Each number is 500 + 50 x the weight over its row's rms, rounded and kept within 0 to 999. Layers, rows and columns count from 0. Numbers have three digits each. The size before them is the row's rms in percent of the matrix's.

# layer 7 MLP gate, 1280x640, rms 0.0531, rows 85-114, columns 0-159
098:501558480587510479501561529461522495486486528515520445505485464601431546526503553527469561541540601495533461492481433428573461512528491406518558539539566614588600460482549456423526464517414567428445422563426534496512522590438468448494434527491460491579513532484491484470526445500465513504545554509473516462533392435544527500499477459444437532533501551569583549538487472466510520504558518512389377435626510466477571511493540442545518558457508465577549504521539441528523428575537448
099:424503562466422466440542473550501484501488479474498361515410514516542485465510516504561471597545536547429497553519478531497511521501527597555474541535530446502385498432556407542428442516508549531481524522501452521492496576381465509515533474532513431467585430491469500425514553510548504458575461497440604514541542421544596499513564508538553507488560506519498542524603505547493499485455423389550449510423503546462498556527561497506513564604506564523477462439479531542450515465482603
102:493441561490527532471537437444424435571554491488517440473481502471461563511410510540510489522466529522508484450513405433518474403539517550520541464511419419490508554504587475438541506495517535557513479492444485362555483551496530579434458513495582505514499504431448534505568498499499516507463614539509476497431541445515577409491547459501523469454539413493530501591487518600503596566413535485426486519550545521540545588586451420571571491528524485466467458551420517440501584523543543
099:455494495557561540535547481493455570508486408481478481501482514536453471476463533500537398516514457488557471384572507468575434518585424547531565496526603526423477507571600454507573479497483561504489448365582524449403490491436547556557521466568471584445586563515491545492513469526479543403468462454496487459493536488533568463519485451562467514455540468594477469465540430546558519522396512477484469465491569460494542552448491578533579462474528601458517470501509538532558507499470506
104:509455466554514538497522595491616588514546592496471417531511376482457639443538517494534482595535469508430527579472485420440486558513445505531510536477506417423520519459518482550465467467503405406443475413553580457545487456423489515455495485465440517489507488531518500531480470583545465502393537497516592569572422485569493515547436575571541488557588509449446493482476473474538584554509500472533515501495429502463482398456505457544510485542454477511535494535517466545497469534475486
104:485484424490513437541446547500511463386374566502528448540570436528439428544492498493485427534587487527502488537571474472452451467438456475501573424416554418372423576450558543507541541526515497470489441495459559433429562563514513446403424477542481478487474429574461478498457497466512549483499435482608443515547442478493594429530516398525522534524517524517479457487504546491528467519492453483507498480460482431452450450446505534521533493583470469480522513532492543524560497538542599
106:471537467577447536489461434529450500447449330557447474545463493526549489433491475434523588535592429492402509515482444476513441473567520507461467460500457464469473500443378427433532513577468605487475485509464481558511564587542429466568556490532520498485517449442499480490508459474607492472541512517530518518434536420554543605536481451594509563462519482494536494425553611581466447646560487514646425492418464502492594531521518481467424560532532492542418492493422505474518501476451518
100:491499456529529557436473417510449434560501523475547451603514414419509522563472500439538523512572475554432445570490485474552554434449561400435522508532527506565442612527530425544444462515483422424441555553453481447613490488462445577445433467481554421543469547481545535471385445479599493552507489391537551549448431427541514473472481497537533513456475475442546489462417528517513487499507497507489466547612454493605463396475490430507567557555442505511520501449452533418471603534489507
101:501490505631520522525564470473429489437559523497546563584545475560468482527536452445362479446557442472482466478522482520464438507559484523564562493415511526393515550483502494480538435583428455523509409626489515550491500518490411521490400485487511376518455567555563511475428513516587542490517526508528571473507524521506451516538500530583474464482521450531511518475441483506415537501549467462516507486537458544554538573483493444538564517527491401516526458446503501511553464512477512
103:440465467530517485551588458511469386497433514557520468502472535528535465462364494459603460463543522498392480536536559479573559466473453495464513547524489525433345583427508514484449506517488547481501529544491503412413495473516538495464415486515454554468527525446507503604474568505539497482533450551563412445441530521443578535466454426521463514498564430466508599436452575572504501537523407487565555548500404517420366493610578493458418510539466453545495450511386465502581410468521575
096:538417493462489428472509494473563467506530476472498532487422570441534537493520447483489571439419525412477505504502474500549489603543490534548499492587536556452479522564580526444613455405515378572413455499566554471503434474437434540535496492493480499535568533518516526508453507565621540514544498444440437449563527583445542486539428471512481557541413465469535516627431376522511577506498464535568501497511514543533428492536497594398495472581462397500411508551518562445519458528492495
099:514503432534540583425527455445537589473388439473500504571551493442470479498506555411508531508522455590464535581492481455523416502483471473523521512616526413492514469458414472427429552550512540509420601501473499503513480507450465597538570503525542452529369558498488457527537426526519482525534474581508480555416500486459563530440480550576425496546379497428551531572378496490537553466513477528485469531493397442535561547443468476491552539479497510562537630466477530483529412488497523
098:513491474445503490397450588466568445551492552477493553468552502523532442509470588542560550484480638497484529547495493433519543547530540465553440516493466537467542548447579482483456476494446425587560547484494493528571398600515517523524413487539482516540478467499494537460467490454526485500477538569527429501548473495528475489569470652473435589627498525424438504565595479446454503483477497572496399574385431426467522445522587463516449490373498499470427558538553493494516397527401554
101:426474474534461463532513429597573414508449435529517483448549458533470503552457518675420444464465445499425493472527374511469484422436481508573483613525529503553490569445541523575451532543586469576535481530465470524499471446508548505519513467491563373529431476489540442438442428473573547519479540534426467439509420544530500566435496561594462469580539518512518515580514492438498521509542591509480473502501497484494438482565446521495473510514422536535455564509489451568601508444505505
102:542428559500550593554566515485521534498580474413437449474453434494515393424492443517418457583415572462553468615547452428499477442482572542546491389472515468512480465463506508499495489473457450512530547470532518446513437494511594465499458477601517532517596596467568542586553482480506528512484490433645486512531550487475499484508553495548486467502485448530472419486533577469575533492494490495456500498537544496432470568447447509456473450435459457485408523523548520496524456490458546
098:483508411485477459442497338516592421517508511517515567457531414610494597586509437592494551498419521536512484586507516494477514494522467479485467446515459553554424508420591516425504590511548457503481455544542452524399458449484466498453500486493506496548520440520483461492480488461555472445543519585510507481561519497448509477457485494558490494446563565538442558495441482552503574521541494615451472494585423413465459496465477614515481521553550498453548412495514439545519528486502520
097:408462511543459528452457593397536414514442515502549500492486490481548536538513554509559441583472580527460555480453463532463387542451501602403447429483451529589491567484595578540542522513475407483531537530468540502467503465505466387465487528603487431516561484478464466581549543444529609444387488536453485516541463541495489467500519537575566498562490533530543578462466514552446389549409507539488513499466543453531457472538524467510548504469497532524565611295458564491492447529436512
099:466427486503561511530496529503416531512551518438498459435553432438466484491484491503493436590528532510540567540558429493453479572507561473568533516542549520505410487447510495461599560429425464522565508474426547587518483517511458488518488519468539512417520482609522456525609519416515482511517594625600444504476431426468390569576441465536579500505512492506584476486431506461508478564416437445529491428510544459485532492462426542520493483531472453530437515415534550476475508568503490
104:471536483583512458516555413521513529445448485436538559468589495474446521531427484528441419575492604544503567518554547512498461475438619442482537580548474432509507548400456509463477394451509511550476400524392502482411542580494369557486489457435598502461380453485527494534443398516540522398480517488518500553460458435493535457485416506571589492512568593420499513422545514491450471530488431573478477520513458545518488508530427587485466521400506433513536451545510608420590504327499531
098:432515550566483365481435468447519469517524556504466416434506496473543532559557456543507564450461478560479525534478545555558509440542419516416563437591506485578577483614560554554525620456613432486519463479508506581547550425436566489508505507613449455512483464512550487419456576458496548528519563489490495503504454540537450473560506472438542536505477543475485488563519497472449557534444506459455443574550553474461558507552440533487543465524520503509515582527535551579667460491507432
103:431515475486524397588495448501544481478534459547425402460507462574441480516506548499433466552445579451432409475559502412501579476541587519578538499442471456488455466493532420430487503484476397486490522498557493511420420502524494502369486491418546509493546564556524570512544537485619534526588554542476393583586537524567506508446474516634548499535597457448487501492559415563539503587512522516512530420471528569517481443573448495513568513518582382451500513465564434544570521452512507
102:508501565671521548478557436431497516414451558512453472646453457616469497546496509522517592479496434422441482544566485484513451432454515473505513436401463466485482563516526483519525542538473550452546487556592519483515535534472474529418501492448486533450519495478444639432569538543585435518418485506483546470517491485475540446550401481494496489563559459436466519526396533518545564495414504478491530502501511499569546429519471438610569537526535539431502530486469515459502488477520547
093:482452418499499450467472461432529582430482520476558484513455513530560482486516495555479344610518467516509512481504435552531512491542495474507525532514496479496469484516438492487547416442518411465517485516531469459443476516385449494602430472492423488552481466450435499424467511481540475547584501562487513447484489478542452473527483557561589560488487461441490512508462552485507497458518464516482500521564513422563480409469521478632495474468467497485487456487539450462517420537540540
099:509457493541404483503473427446490496403459405498490601509554447542514519558506513492398547541576498513368520547541499477461495475414499519553471495553468450539493552460501453590500609481467475439452512504443503481449466544505531425486565489513454502502566559483536516581612545487456515631522529486443538581469458485458542500507491491495462564515438417508492601469405463526536441548582597468515425462365488490466453548513543511487468607514487475517520490510449389626527538483456535
104:502520545535502432567444533487382460523513533360506469477554421577470467458509546461538467522526401474435561437502486515442565508510463467543545463495501448460377527405514496587470423461510516429505391454541513553501537617473420488515509474503394422485581448585465434546543507519487431457527505443596451557475523458602560612502527582531514462429476493528548539579410544609527476473427516561545604460474614542515500532482591493455494505617544527429411531484537509482468496537402630
104:533485479559563455524620528475533510496541432509476451422357564564529402548508536502463477528556480442494530505488488455460580388645493463412474503515468526446428444467446482467456515500498424568508488412420522490331506557482514534566461475579546506474448421456499502533486496485581530417562503530532544465530426457485526470545558421499592460505579472556492501463458514642479528541493488502385522461666494427467499463510489601500497549557475507447502481576375475535527596491528500
100:418478574543518541423533498585514491427532518551557544591534372510466468541414529486499446519538497531431503437642445545460471445574490416545471583523493508459504403476512481514469497544546514501463454470424452450388527457586477574566554487450475450551456490502547506563460452573562448446534435498449496524581448468502564451596471389561380486560594461520597556465550585513429527499517456500520524555529462558444457502462501502635495469483490476592436451540440494613384497514492513
102:452520491455427443559441524483504500426532530515486465401488441467495493632622453484482540491516500506475491430531514470481555544584544502477403447561484430505490487429505421522584512433466572521579406577473492469539569588519454563464522478450526513610491485527576538516557444526497525516504514545461494457514541432620429457536595532561448530487478472507402434503474500440526554524519431493478518532505569418565477585409540470426493479551564511561489518479513530544513494568491511
098:481407499411574472555410472474584467539494559529534417509468527525513457486396616587473537497560560512504505467462481478462557506482555465541431535444529501499507520459542547419593543457449521488439465481609593535496534578474485545568465463548592423586375417503469464414428455522531508484530490442489526524527483480488547443410488482438473503455510509505501543561525568523505531394457515424482509499544516543413530516479540502458432526512453597560560484472395583483515484464431522
100:547501484554449529436554455456595495429535484444402541492579432580428471499510498440492518568416496546409505436511486520390531478434475555518480479507489411418421497478503458523561542511417499385505445518496498512483539545446441543505521491421494442517409499541467430454429534424506368552530599445519369517561553448569445598530566398564509456544558450417319534538436502489546459452397528484434481528520609505517459517490427571648404529575455533478526435527557418547512482550545441
# layer 7 MLP up, 1280x640, rms 0.0555, rows 85-113, columns 0-159
096:493448587556485540573556522440484500440473481425575569613423474499492554532555499509472427452491514540426504477576535497489565506532494481503606561545513498492496501452488572487485494469409580505449509518450532522545537521524537542501537509415447476500528468536564475501494433440482505597488493494550509565465522431513477561514502456471582543370434504506583452478445549587471514407564512462488470430490408497372454515521541533397456453442628571507562473429435534433477407577557454
100:546503495501450526552401467504556501472580613395514473562508502517576500563488510573454612484553557534546518482425512487382524460551555403544376450506469518506527496481507501606579505561494558525490529509468505443585548539485546628545533513566533485602479408483490439523447462587530480481570436572415540500568569462518442511446553431525468485532536493440521501485495574434431536439508451544483392522521417502484543453475571447571424507495557451532479494485428460535495554487534515
097:541451483523486496541512472497494523531422295429508440510457501544452440436510443447502454420535585534469548470583461477544480551483544482460511440490517461487486466505520495541499490518477503481408541594514512427485444539481458534488517493544380513490530548473559437423451474393455514440406509501466432434564459465515476489391529478534561504434536489478427500502479489457526540533446528385557544562570604542494467465561506595502473607548494554496475409586561422481509475490441548
094:538541581503474474395442529547487409504456563440435525541515486571428516484525502460375507475625528502461505439570431505452387522461463527673551477538474548377491429451465488539556561453492570558411423455409454578573506579496511427641497498527463569499445500508444561558540487480491463489534464509425453424495443571486458576472436451511517461532503492563600429478426537468551471597529461462484472571551362498507459496444524559518650551545513499476486483432446573524415455468458499
104:461638443456622511545468468441663517454495517554628503519482500591490553551501426551499503475510568426455434442486493473470573482470546569499562502447473428618559500500522439485494506566493401499498490540511511463473471569508539443531477518486531461529591458481462616489551530545483479511534503522433431547507485524466480506508409433493519516509557517629521545519524603545429508551462461416494487516428495391578430469510545442395546521452458507523531428505444433499447552539537578
101:463487549507452526401499408490546478485530554500566528493573510470470559468516500451455552554510499470477499433494600507545593566555588515507535491515543576507446488452485567574546576506491431543537451489518459638458490458541476445503438477467528458525530561448427473407594459429459494541517498528471555531409481558539434453606571423435461447491524595557547545525417511485456424568555460518521484441387480528470488390512531547453516523446529421494484516444498440543493587461449491
108:475430485443545471432537529475525603475374536614496546439542422573510476558454553516518555524501490461534460485446490492505522464460435452589582447447535581503491582554495532422518374491556552479580512494533508463454456406425570480419449482523419543501406512480540515533463489492519420542581456611483497535481567567496541453554486470455529525524604495481458493505531497372483566487535515573511429493492474561529471515465450503528465435526500539459448396541507539491592415497564509
100:512462405497508416465471499526514543442641490498491559442565439469463473510535546471461465454511438525530525524467483516494578508445558544496468521455490469445487406490467519535608542559468444475612555504479465553590438500545488530505489494479474506499498509437553535497429515482435570500482445530524488489530460503529552435502468502463499493522524519497528511500391443430525469581493567478412403463442464528540496479469456544564581574568527536496478627419451440506495560478501465
111:524503608472517429384513466569484485519555428466445503444496568476462503552535525582519545535479524481435410547580531541578479500551473535502639435533487506473504433523495564488508499494542385541443491438534476465425440509512526441486554509476465445539545478495488522517505523530544439531564531570486558508458426511478563513477478571487508511482471552467595509519569561523552397567558402544562488501404524443479475448488479462514537506555598516525555495556502586525516589559446533
100:431508513611539548497514476515520592500465524553433450407513517382520572472454472445533429544462470548448426552571504514513456572449543439542540525555542352551566505508574580526550515455524465512593477469510514551511492392527475493500459511534476481458465500539564460579525581463515428455471546428560540496501346488481518581432563466524522408434544600543491444504453506531460480428428537526509548464497539542463487439507526515593522504506419585622468485454515469425535538570509462
097:590545478525482517493453475528524503461493440474551435598503487546497522517514495559483423464549563482377473559483458503522534470596550471503392521459455398572520473508443420464457527518525440479477442527418519579557497656445434498517600503514465515496386532437496491523499506550524477488506458563416454494542528501474537597554497484426532530417514470535513536490495548508445444520566536488483449535499491458508493444517484505467511540480508488544506447445486457473432513410479533
097:548555465555407479499443606543424517475541522515543431515501467411545512568523496484475487461437490588513511522499456580458444507507433517456439397555543554545562411557548541429544545594562516467490540534507500557509508447541484590578394504411564483406446489595523544492575443484487474523429465533566593565455548458482515540574538532468540507470420551445591496517455482435485596534541542491498491527480492451455488491571552547471509566456492427565437516471454489499491501474480444
098:427511543562504466517471539548484492541561514444472406507462433483470529494505505506487568494486508611498505510517500565461525425559489447497440442479611484489462513488531517500501582452499462433525444494502410475591520503540443612573383470573505471573560435536544456437520549588529472555509434532468621576546527505566545547549432474422549482499482571562526460544544468524546541498498545507469501532444426482411514474474504549509504486523518543491522570449382531503523439402529544
103:500483458564585575443396537439502531449517568512476537506509574486483576572516427506560463548562451486502556510523414496445592487472449514523599484597510429432521532670506472542480488483389437522458484525481442482473503602533379493455509516600486503443510544472475493490563435561516531568447482519503530483527463485531579480502467493493496491505472498490493518565374440563528474414411560417521500449605444598462464569547590467557596494476534503471535511536518527436454453524477626
101:501543491494547470510566427481506546492582492527456548471487568526602513558602476515532528469541503602477531452492470470518496475539580595434544448536503441519484496521416568585427454482390531476404556431477467478453633575515504433568482530631580477532506487517524517515477475536495530517468515476505509521500410578525522442468561441454440534469525465484553533458572521417524524508516521459445558627497525541422551435544490490603528571526534435488542406468436385517365523363375454
106:536605469505497463538473541560496485469539496499491615488463538531550527579469459447609555577543492502454511508487553491409542483481523437434453497456423529446478492405482460552517571518514557517475579520501534501539390476456625529513496494606544493447467537386459511523492455538547458480492469365577511559439470470529515602463461492481503408666522403497404539417465543454451404551550489506451477494470479516510437536559469520466506408486536437476566400501542547529535472436492532
100:462440423404469452540478573491550475559497527548537526558533573474466486422516441443464547512524454568515572501425518504554421481482420522535480478454433485543431483421561461397404491547439487517475541477504508514515516539525490435469571452548538472482492451453484504567515488416462528533518520481496530517555578523506487519505450524452547585462472423401489441517534459506527546527407468501448490503474451440597463587470412466493598520487537490436491568415544549513467501601490487
102:443438527551550437494441541473380540608574501427506445517500561501541530461468554556539476476468519548505597521477540537549459521599480548421533468449636552619509453445514548568534627531478446472463520545539535527610456515464565476498342504547488472496547514511504584552618455445390504420536480457475511440420476578458539548499538506481512395494491537430546523523550562502550498520529519473519605509497459446474506550589423531484480526536529460534486474496432443529429491469462506
104:353452527470504547565495382465551502488539547525440473499424506486573497496598477531384433505485503461493463435471494486464435570477579504453526514526481548472444619400579475526468528448453503456518491434472465490561529489449392446508465533537559452510608442472495479471427571473465535503533550436528490510386505493503454569478481491572504446458461393482489504481518565558509529445488367478409492412494455492519576526479460580454519517548482610449513465527552510429466597474441414
099:600554455431440491547601474479483479431521542448432464430443480406477511506518519458561561480493526558436462430447567597520533465494455516471528547512366543510436561508431462554456427545569547528505492543514496571512458480400497550485500507464489538539557480428431571558443515546496531407519501453524511498496549496428476508525454478382531494547482427486495524478421517520479511502511486469454535522541472489524510546545445461495517517519552513481500526515478414466478506445496459
106:450445404503567531491504501593429472521461450403584527502407513544457543497528481475496575449537563410440545522540457482581489508514520438469517473460536507477564490539457447537557466523503556533509579533487406494458564438465437499507558471467440492507445469576592523611533462557557599489581642534633482552461423620543443470533413512612570463520449489373523464499560528490494472540486480453471428557547523478434515425439499524478530418467487485552493493477565474516524564399540518
103:451530488532428527543516564500596520427427457586465491416541544503496534550416439487509565518463516430480542538435551545416453610472499435538551554506566428567568500518623561447488596514534503472511498476524516494526409466472517591500452528551449504454502532435553488490489518580477525556544432439499422513584576576584558569366549598508537424517449474481556419443481430428509453527471569493532516558446432500499456469436535509510413524495483505416473438498495491534459476419522479
094:439477466573415471522501470575420545420548463509546496502492431558428469475600466449501479505520506563535505401424387425513595455555533516508582492487452577452430463465509508517460595530456523444550371512513523444492483501523531505527558487459514487550464561527575538427478524474640538564652461585436564520385484491527455542512506541577546485444473531507515506604519638591494533461409460565442467520465441580490496643398471454546524429537560562480585451473516464476526461547480499
098:537446529563501381482349474495407613499519505519512479500443471543547515582463495469473406585478562410503532448550495517537554458545516493371359535523425507503473520483505428480500482438524521560455512468541519511510385611531493581513431481481455466541611469483489588559505521393507430544505492512479425556482457530436430571520507493602471478583573501518575507410469514486500497549516534498523526473462504473515505462509471540475544504447541464491538471542511514473465522464507547
103:506432472499498506442449557449436518451431468497449453460509534514540460576522558579463412536458448549500581529440525521614594502562508530543407577533487444479482485515551481477520419538451480539558564550487480498520545526449510545514552497302471532508514558563630451537474497447524481458515532611544446519529511572489559429555465459469385497489482569508493512478546540480392451483444435494472443477416474543533480460468537511459609482470476526486546537519514549572447355518494517
103:537509574530522578477451483386506487482523456469391508503442528590492499580444483449556526570511509469475499487464499526473486462500492535506455450476462542507471460406515407486586492493436441491523423498475535573465464494523425398547520491523472469462548502469507554645489570528472474509458451493433379478478502525564595548412516546554476516461648454514603453573500439512512463427465391529519440554470460495522469522489511458523502455449492552490639493584574496470455487459517461
093:540513490462498547416536515541513446489475487456526522423418525441475450554511550545593545432571499510456560505594489450390502476516504587426470474599503494569400534508506509484411532590461477488490473511525448488466523510512419467558469489470369517515504443430463503407413513452517526451528417503422515544452505502483469500475550504508504537411478414513513458492565518486481394481489479522541510552493391528505595535490514444536424511456506465576505515480513508630495527540516472
100:478512543479584438469464497417508518565495499467501554544539443534443505524514562569537490458441545494451563551538607505390547601529488485420499490424511490431534540474532469638482583515495553510486472492508511532442491397394491590538517531427475495480484447506502516486548496480473451534502515530500443548492494467470485505525591498545554462566501576474489469563539406432554539498574486597549434545474457495540483516484563452533525520543421500558469520512578476504493435517464542
098:503493517482525426515533495549485558370512482534482497499454483568491466500407515461446535541529407351448409486350574449617497439453597463523475553532486518512522551467493421436525431463633508550563474419563559501545517514580459523494576509575435480458444449527457547551431607516545495522472553548520424466512535501424633438413561502499492517494511522573449532391513470603492527438445400459561559510535569537517480572450401531406561532580541454488536444470488486453521521513415518
# layer 7 MLP down (transposed), 1280x640, rms 0.0523, rows 85-113, columns 0-159
097:534502463509465509445482583536578551521489515474503523493559518488590468563494373503490446444544428460531561522427512556590471535508488477588495490484460457520558475459530447435467394518562481489498597474533460464523508495513443475507463489551556537547511529472392482493509385427546480517459507474404535538434453524507509410411519509462515471472494403505511536493484601523445544434482583456524455618517488477547451555544474559555535448517457553457550582524551455502429457508427628
098:469512483472475492514524520463554528578514465486495477551469458499528494564388507522508477491513435580455463564573606517510438486499539532587455487505490600497411489529515480425428516484438488522504511485475590475474587586440593441580443521577536462525480475439468565556514500634591566487533490480381536361476526486488555511518578509453493470458526553385484582444537575524517547477458488475480523511513438542485391424474570449372471501524509488451474455488481492465516530491501494
098:488511489489513594415576540433433581564525603474535460450444580481576480552433527551483562553491635460463440591571468412525427515549486529442531445532444557475465494514537454605554526487439427525615512433507483503504571468420511479474615489514598456438528493533444445530464457514533507484524469535571522553492533437514494542432451600498411496460495540403516535505536514528489477474540503573440510457499518469469482514527504434507463423480439489507438535422544460482555490535590389
097:434493548514480431543450450512395576476566412461454477521534466435473518438417507511491549470422477493497538445493487430498517426573400562522533603556552484545601518505581521444470510520467487521514530504459560433402525529482493559457527499464520520411509512436517496557541500488494534414528452502482541561425509414544436500437454448501526424578473522398555463513512541557408477505526472400485496463485544475508547479421429502471457475441452532544519513424454541496598480553499590
107:516558480439507557433530485473564497513546527505531403419438525501611482405530580493437479598490525455451634478500506347402485620551480498453509446437609521472521563505592446549483459528454484425509554552455544404524492478441542511534547521501453596488412497476494527484491441557527523537489542408455582475557445488543482507458551466500446534593412559409487456519586476547499549447500416556524508537442571470497451490545523496547427431492525485515465464516491559508447447587524495
102:561478424475509516459509490496461472485517439559478494589604571477520584559562450587494459495426490417426462425529537476510521509537439526447548483457465458542472491564504461448405518582516535612493572551524478508428488493478543534506626390454507511508511496482403484424582509488555509462575448493505444500469478487544543529493452440443478527440533568564453478472366488497390495486496531488518615454474473473485536580508465483481477585554483492435521533383491487554537472439402485
106:549546537499490560453516492519601416446539484498379455561487485494446514574494401469538504516485537568491592464416544497465422517463481518491475497376489511455468545510517606471498431499567527502470546543501493390549555556527520514483460554491501504517424478471513551522550465385534510443518535512485514320530475467572509480547554472500496538557453472490541548441584448490471497459504508555506552467519442550514482528466463561477538547438606471477495568514456443531457523468591515
101:481495477490505584580554511593437516472496434517532437512507489403492472562624530515600519495534424514409496536487491436473464490468563483598501490453549426426466505505475475521507435585556393535498491483561504582514591467540468458478565383560546626490448574492617443489535505544574593588470514446496605468482507601475432511581506487457623517448588468539527396543461441459510536512536603485451488465441533568530572517513457413500519496530551566550496525530515500424599536487418428
108:462531493459508483470473467529553506522565499475465459489488535456534535526521506626478473627473453419540465468476442525550517454519444584525536454546546518513487506511537571496436517494398425466463487474528472418459556525512504488475459517541471453584564421535485615555465494477463485576494587638540497458495528498559514525496451601447399498563505472482546517558510562465520523457566538459465508531461513459499466518474408500518386476563422509507609579531391550487544579518460399
103:499490565521440567554429429504454489544473473457550448469544503547435403496563435546524443418523587551508442503469491490557492476524527494537636533562590416506436463509529581524468530533507551442485499526538374490465529443450527499450508464409488474531605398553387377509496407441476485418523466562489506447533534425410607404501438551539510485459534526445549564518506579416440612456500412514497449445474500552525441481550501474468492483506609507460516489508529484496514529546539470
100:565415417488437529467478483443597507571547501494511530366526548545476498564498382478514467591506467452455452493492469461539467420531448440493496578568505512472501427435542567446479534525526432514532492644492556502362428494491582536454609457491497535554328507529449479505444492570564537468430483469515443476453487511453530532499502470562402565503492513529493534558597546490535453438522502383482511532535556519523446530489426481504456480510527526515507446522520503467481471469474507
099:472514537586466480505567497498462527516537475546462477457466457481537533519522524499510519516542521560469448608504453551437505657528504514512407410423512472549456535528583459521560516502542506556540326527468477451505514513443484553444534566449508479536600464518466433514435451481413452616511612560542469605491548562502596678505622481450495449441474496401441476454495481505470456545444554415461489482480491555450474451507448500549488532489538494403551487499490514562523504474557524
100:550573449493362551449556569484544503562464469472583510529557502497538456443462513473515516445471585497464437465511550456515495495527466492511458611532479379399489485476468493559403405534419440533480506615538511435514499478496529553523457626508524482500525522468537486483513402465496585485474525532497460449549548486572479512531529477573500531495425482497481547548537504566474535462472453534534455575480438431505452473514461494474486592423438514520481433563498429486467450458425521
102:505491483462531530443427483519444562433537470562408490512556495546490500498456516471506494584599491466436566477495411456463515525453537542574512525564492569488504487546498384485541462504555493468584456534461492485518416589486483567600479468567495458513485543478554502492445419473536530511547507506513540527467507491451570583493490581483467507514512499450460494615453488504516599415489586490517531481529513568465454512476441615534612595439588490528466542508525520516447418504527620
098:556502496538499522487465431484539582590473508450481520459550527502492585575533507488470550444468460515562514462511466560513525529434526468483518541449503572514452494476475412523551598615547479503392479468507512475424470617520561537625510438503506554487458511503594537510504458542545502490540477425502498571439573410466433471554509526462518400491585461551599492506537527540504429506515560502498503501506514501485447582525445538596522566496574393499546444450473546493525542450648446
107:572444517534458625409511554448483482564501487494537509552524499482485501567499520484486546506539397478453415582481509548434553557504520527394502534526430494466427542497557534414488577432502513446469506578509549537573455585445491529494519441600583429488495587497544441603551520507536479569506369490480567559536485466476518659496419479431560453607610529422488435470540495545473490460449553579478541488414422511578476434450496528513566401574583524553584359440524499432534471432430566
104:468538530401545507493493513507515541455418537556485480577554489477446459518442489440563544393525467518509493497452485421531538489501512520521482423463492501584491483502469522384468483465528507486509495407518519521475435572434487502538470507436508547566499459431489496478541537555476480498439468485479509465450486479469521539495480611385507544351496438405476520465516414385580480561479414540556495451491461583521438582426445492577608402528466481347457445504578458494489550618417491
101:524520562539519475507520514471537547458577532499491476570559569372551482520487466532506537490527436523616506542472582476593470462535393493447453476479531460524539508589593557505507582506502477562448514500491484521538479595452480576605474378508499466462544550548433547404538523560543501528481407530507546469551502524443509371437471450495530437495554604548554505487552538457469453552542427509547521562536471501495551491499539492550560500475498547490482436432570563523490568505661509
100:580493472446456516559527518544555454454460461436464450475501485506583546419527409390483538538555552400481502494471435467494521514494590546570546524484604448422539497469537457492440526583444501488500404461564558591567522473420560487453463446505528543482537534504509526454639540424509531518449538531436521533521540504445416514461533468483421485330543487479506423520565419482476523529431525519481459507454551479502429504471521412486454545465559511481659461535448472480444506498510456
099:495655429528616437588461567498518564554479502605429503481471482572574454456464480559474502451533482437511464463549581467473525487537528441512454498448474471475465588566499507521564435428556469519549537562561449533508475524500555476523427626556448469431559564579508549531505528437505539590605450583376481430491501519521471527566486480489451463599400547644457515493450514514506470466523449549583350448492476469503476541457424550522575535611485494498608537398561472482420447492455571
105:455485541463420594429541494466538496471501451504534546408557478468509487478494515461478591496535557405445489462528482442398475462414405511594497476607526496490556524538557505427500521556460519476491542504493468553552578457455474484522527392455547531468507447475555522420491463488406575493439414556545463466531454467430508502463429434548560479473394451412496492486443557515427485528478484469539539490505451476544524494461500448440529434457529552490596477539451415566544507425493507
105:526546486470581433401462416497455517523483494482447624488502610461472449484590558495463521513624539553503486493509466522507576546435512452441484496444545410510484459496482502520593525547541512538500455502510583425558532522441495517496537438602524574533444529556503539439550520397501493506450491533473503587525461552515508404541514495473465519513473560543386509529530538500507525549502538540496540510541447470427489504513552479453497500473543488523397547553570544497488538468553513
084:394465475474561466514470539455508500474532460458502482551545474517443561500635516510518492511512498479490466541561498594489505480512536558423431438516484568458428508522538512464520547455474479482513476447471631536495459436501484529535413835429468541580514548473527510556504491471694497527576537564504461444497486485569532492462526537480502578568472457423449478525541507470515517517567510464431494567498549453572458437471452422548508459458474520535513590559470469491441475475501523
101:510393515518445471426557439544576607479421476538483544502557459478546513440546545525473580510595482467446521490476378527535415478454477463502536563496504467556473459496461515492534490550528458517470545503531463572457496398446503464458534633507511503546521475444518526458467391463380589544486581441402449560457584574488517573464504416536579490410433522505517478510484486562504584510486477422475509474459396540425436483429500483418449425511446496598562534429536561585478529426471580
103:470538444473471533533440420479487492465442455446470465533514486472486461438479539440505439514509521559535529406542567437423512523511488471529599468492486458468423635471535397484539581490404561524541472548506480586457583577420434434548446487529405484500500508474510401395451466494492537465529466454563433571405562447468594499505586505520447414474542480542556569546452520535463505461497578532555525532509482486477529483454527557520525557518541553541408414443452456470473388560527574
103:487480551434495523491529571505522456493483500487573467450539493536619440500460624576582462479485526557533458521542415451465473492560571540448562433515397502553563510509535539492491557432451501547431438498591505544493444541445452468421521501535537536537554457403646471627519427495455542527515495427499393513504513485539471520485607581572487464452469439535474493518519445445509452487584505496486485485481479526632413530510386555586465476482478450508562503467542549434597452488493498
095:564508464527584412507533513551543510480538472460462467537462484452585595445471593557445460556489436446557462473463565363495516495474527561575536407551424525483488520488455440501487546437494536471494569573544553486457499500514472490428469537533455573509513432586472506572579548497445539474524589457443582509617524461438546574533518538542483483562412518527499426544450519378528534493512484509477462427546494462473461501483518505417531383554539470376524441545475495521618405567469493
101:458451553521609524468527521422546506606393490569376543591469513550558553489492442547553588567425483543556511462548502523531456598457549472562485560519529492455485670499446489550512457523439514532467586499542403505467533497586543419546409543475509449577517597421422472483516441534442485481522508546478540587458527480503455522511562482500456413543486496546556612486492443484554511525484635485487539436570467453522458557571496553525449479497523468498434429440545423506460546542487469
102:537504512496558522531605474545444420403475398524429497475514498445523598527465487485465481529543471524488483494517525468608531546503479462416460458516543472532478482386495469568551449443465388523561537527541566550476521488546436501508526464519454521466429508579478400489419519489538549422581533512591519554462441457427607552528470471425460550497451462472516544439514469535514452533576492449468527535542634522494389583465403459546499501520580450460425453442534434438446456472449470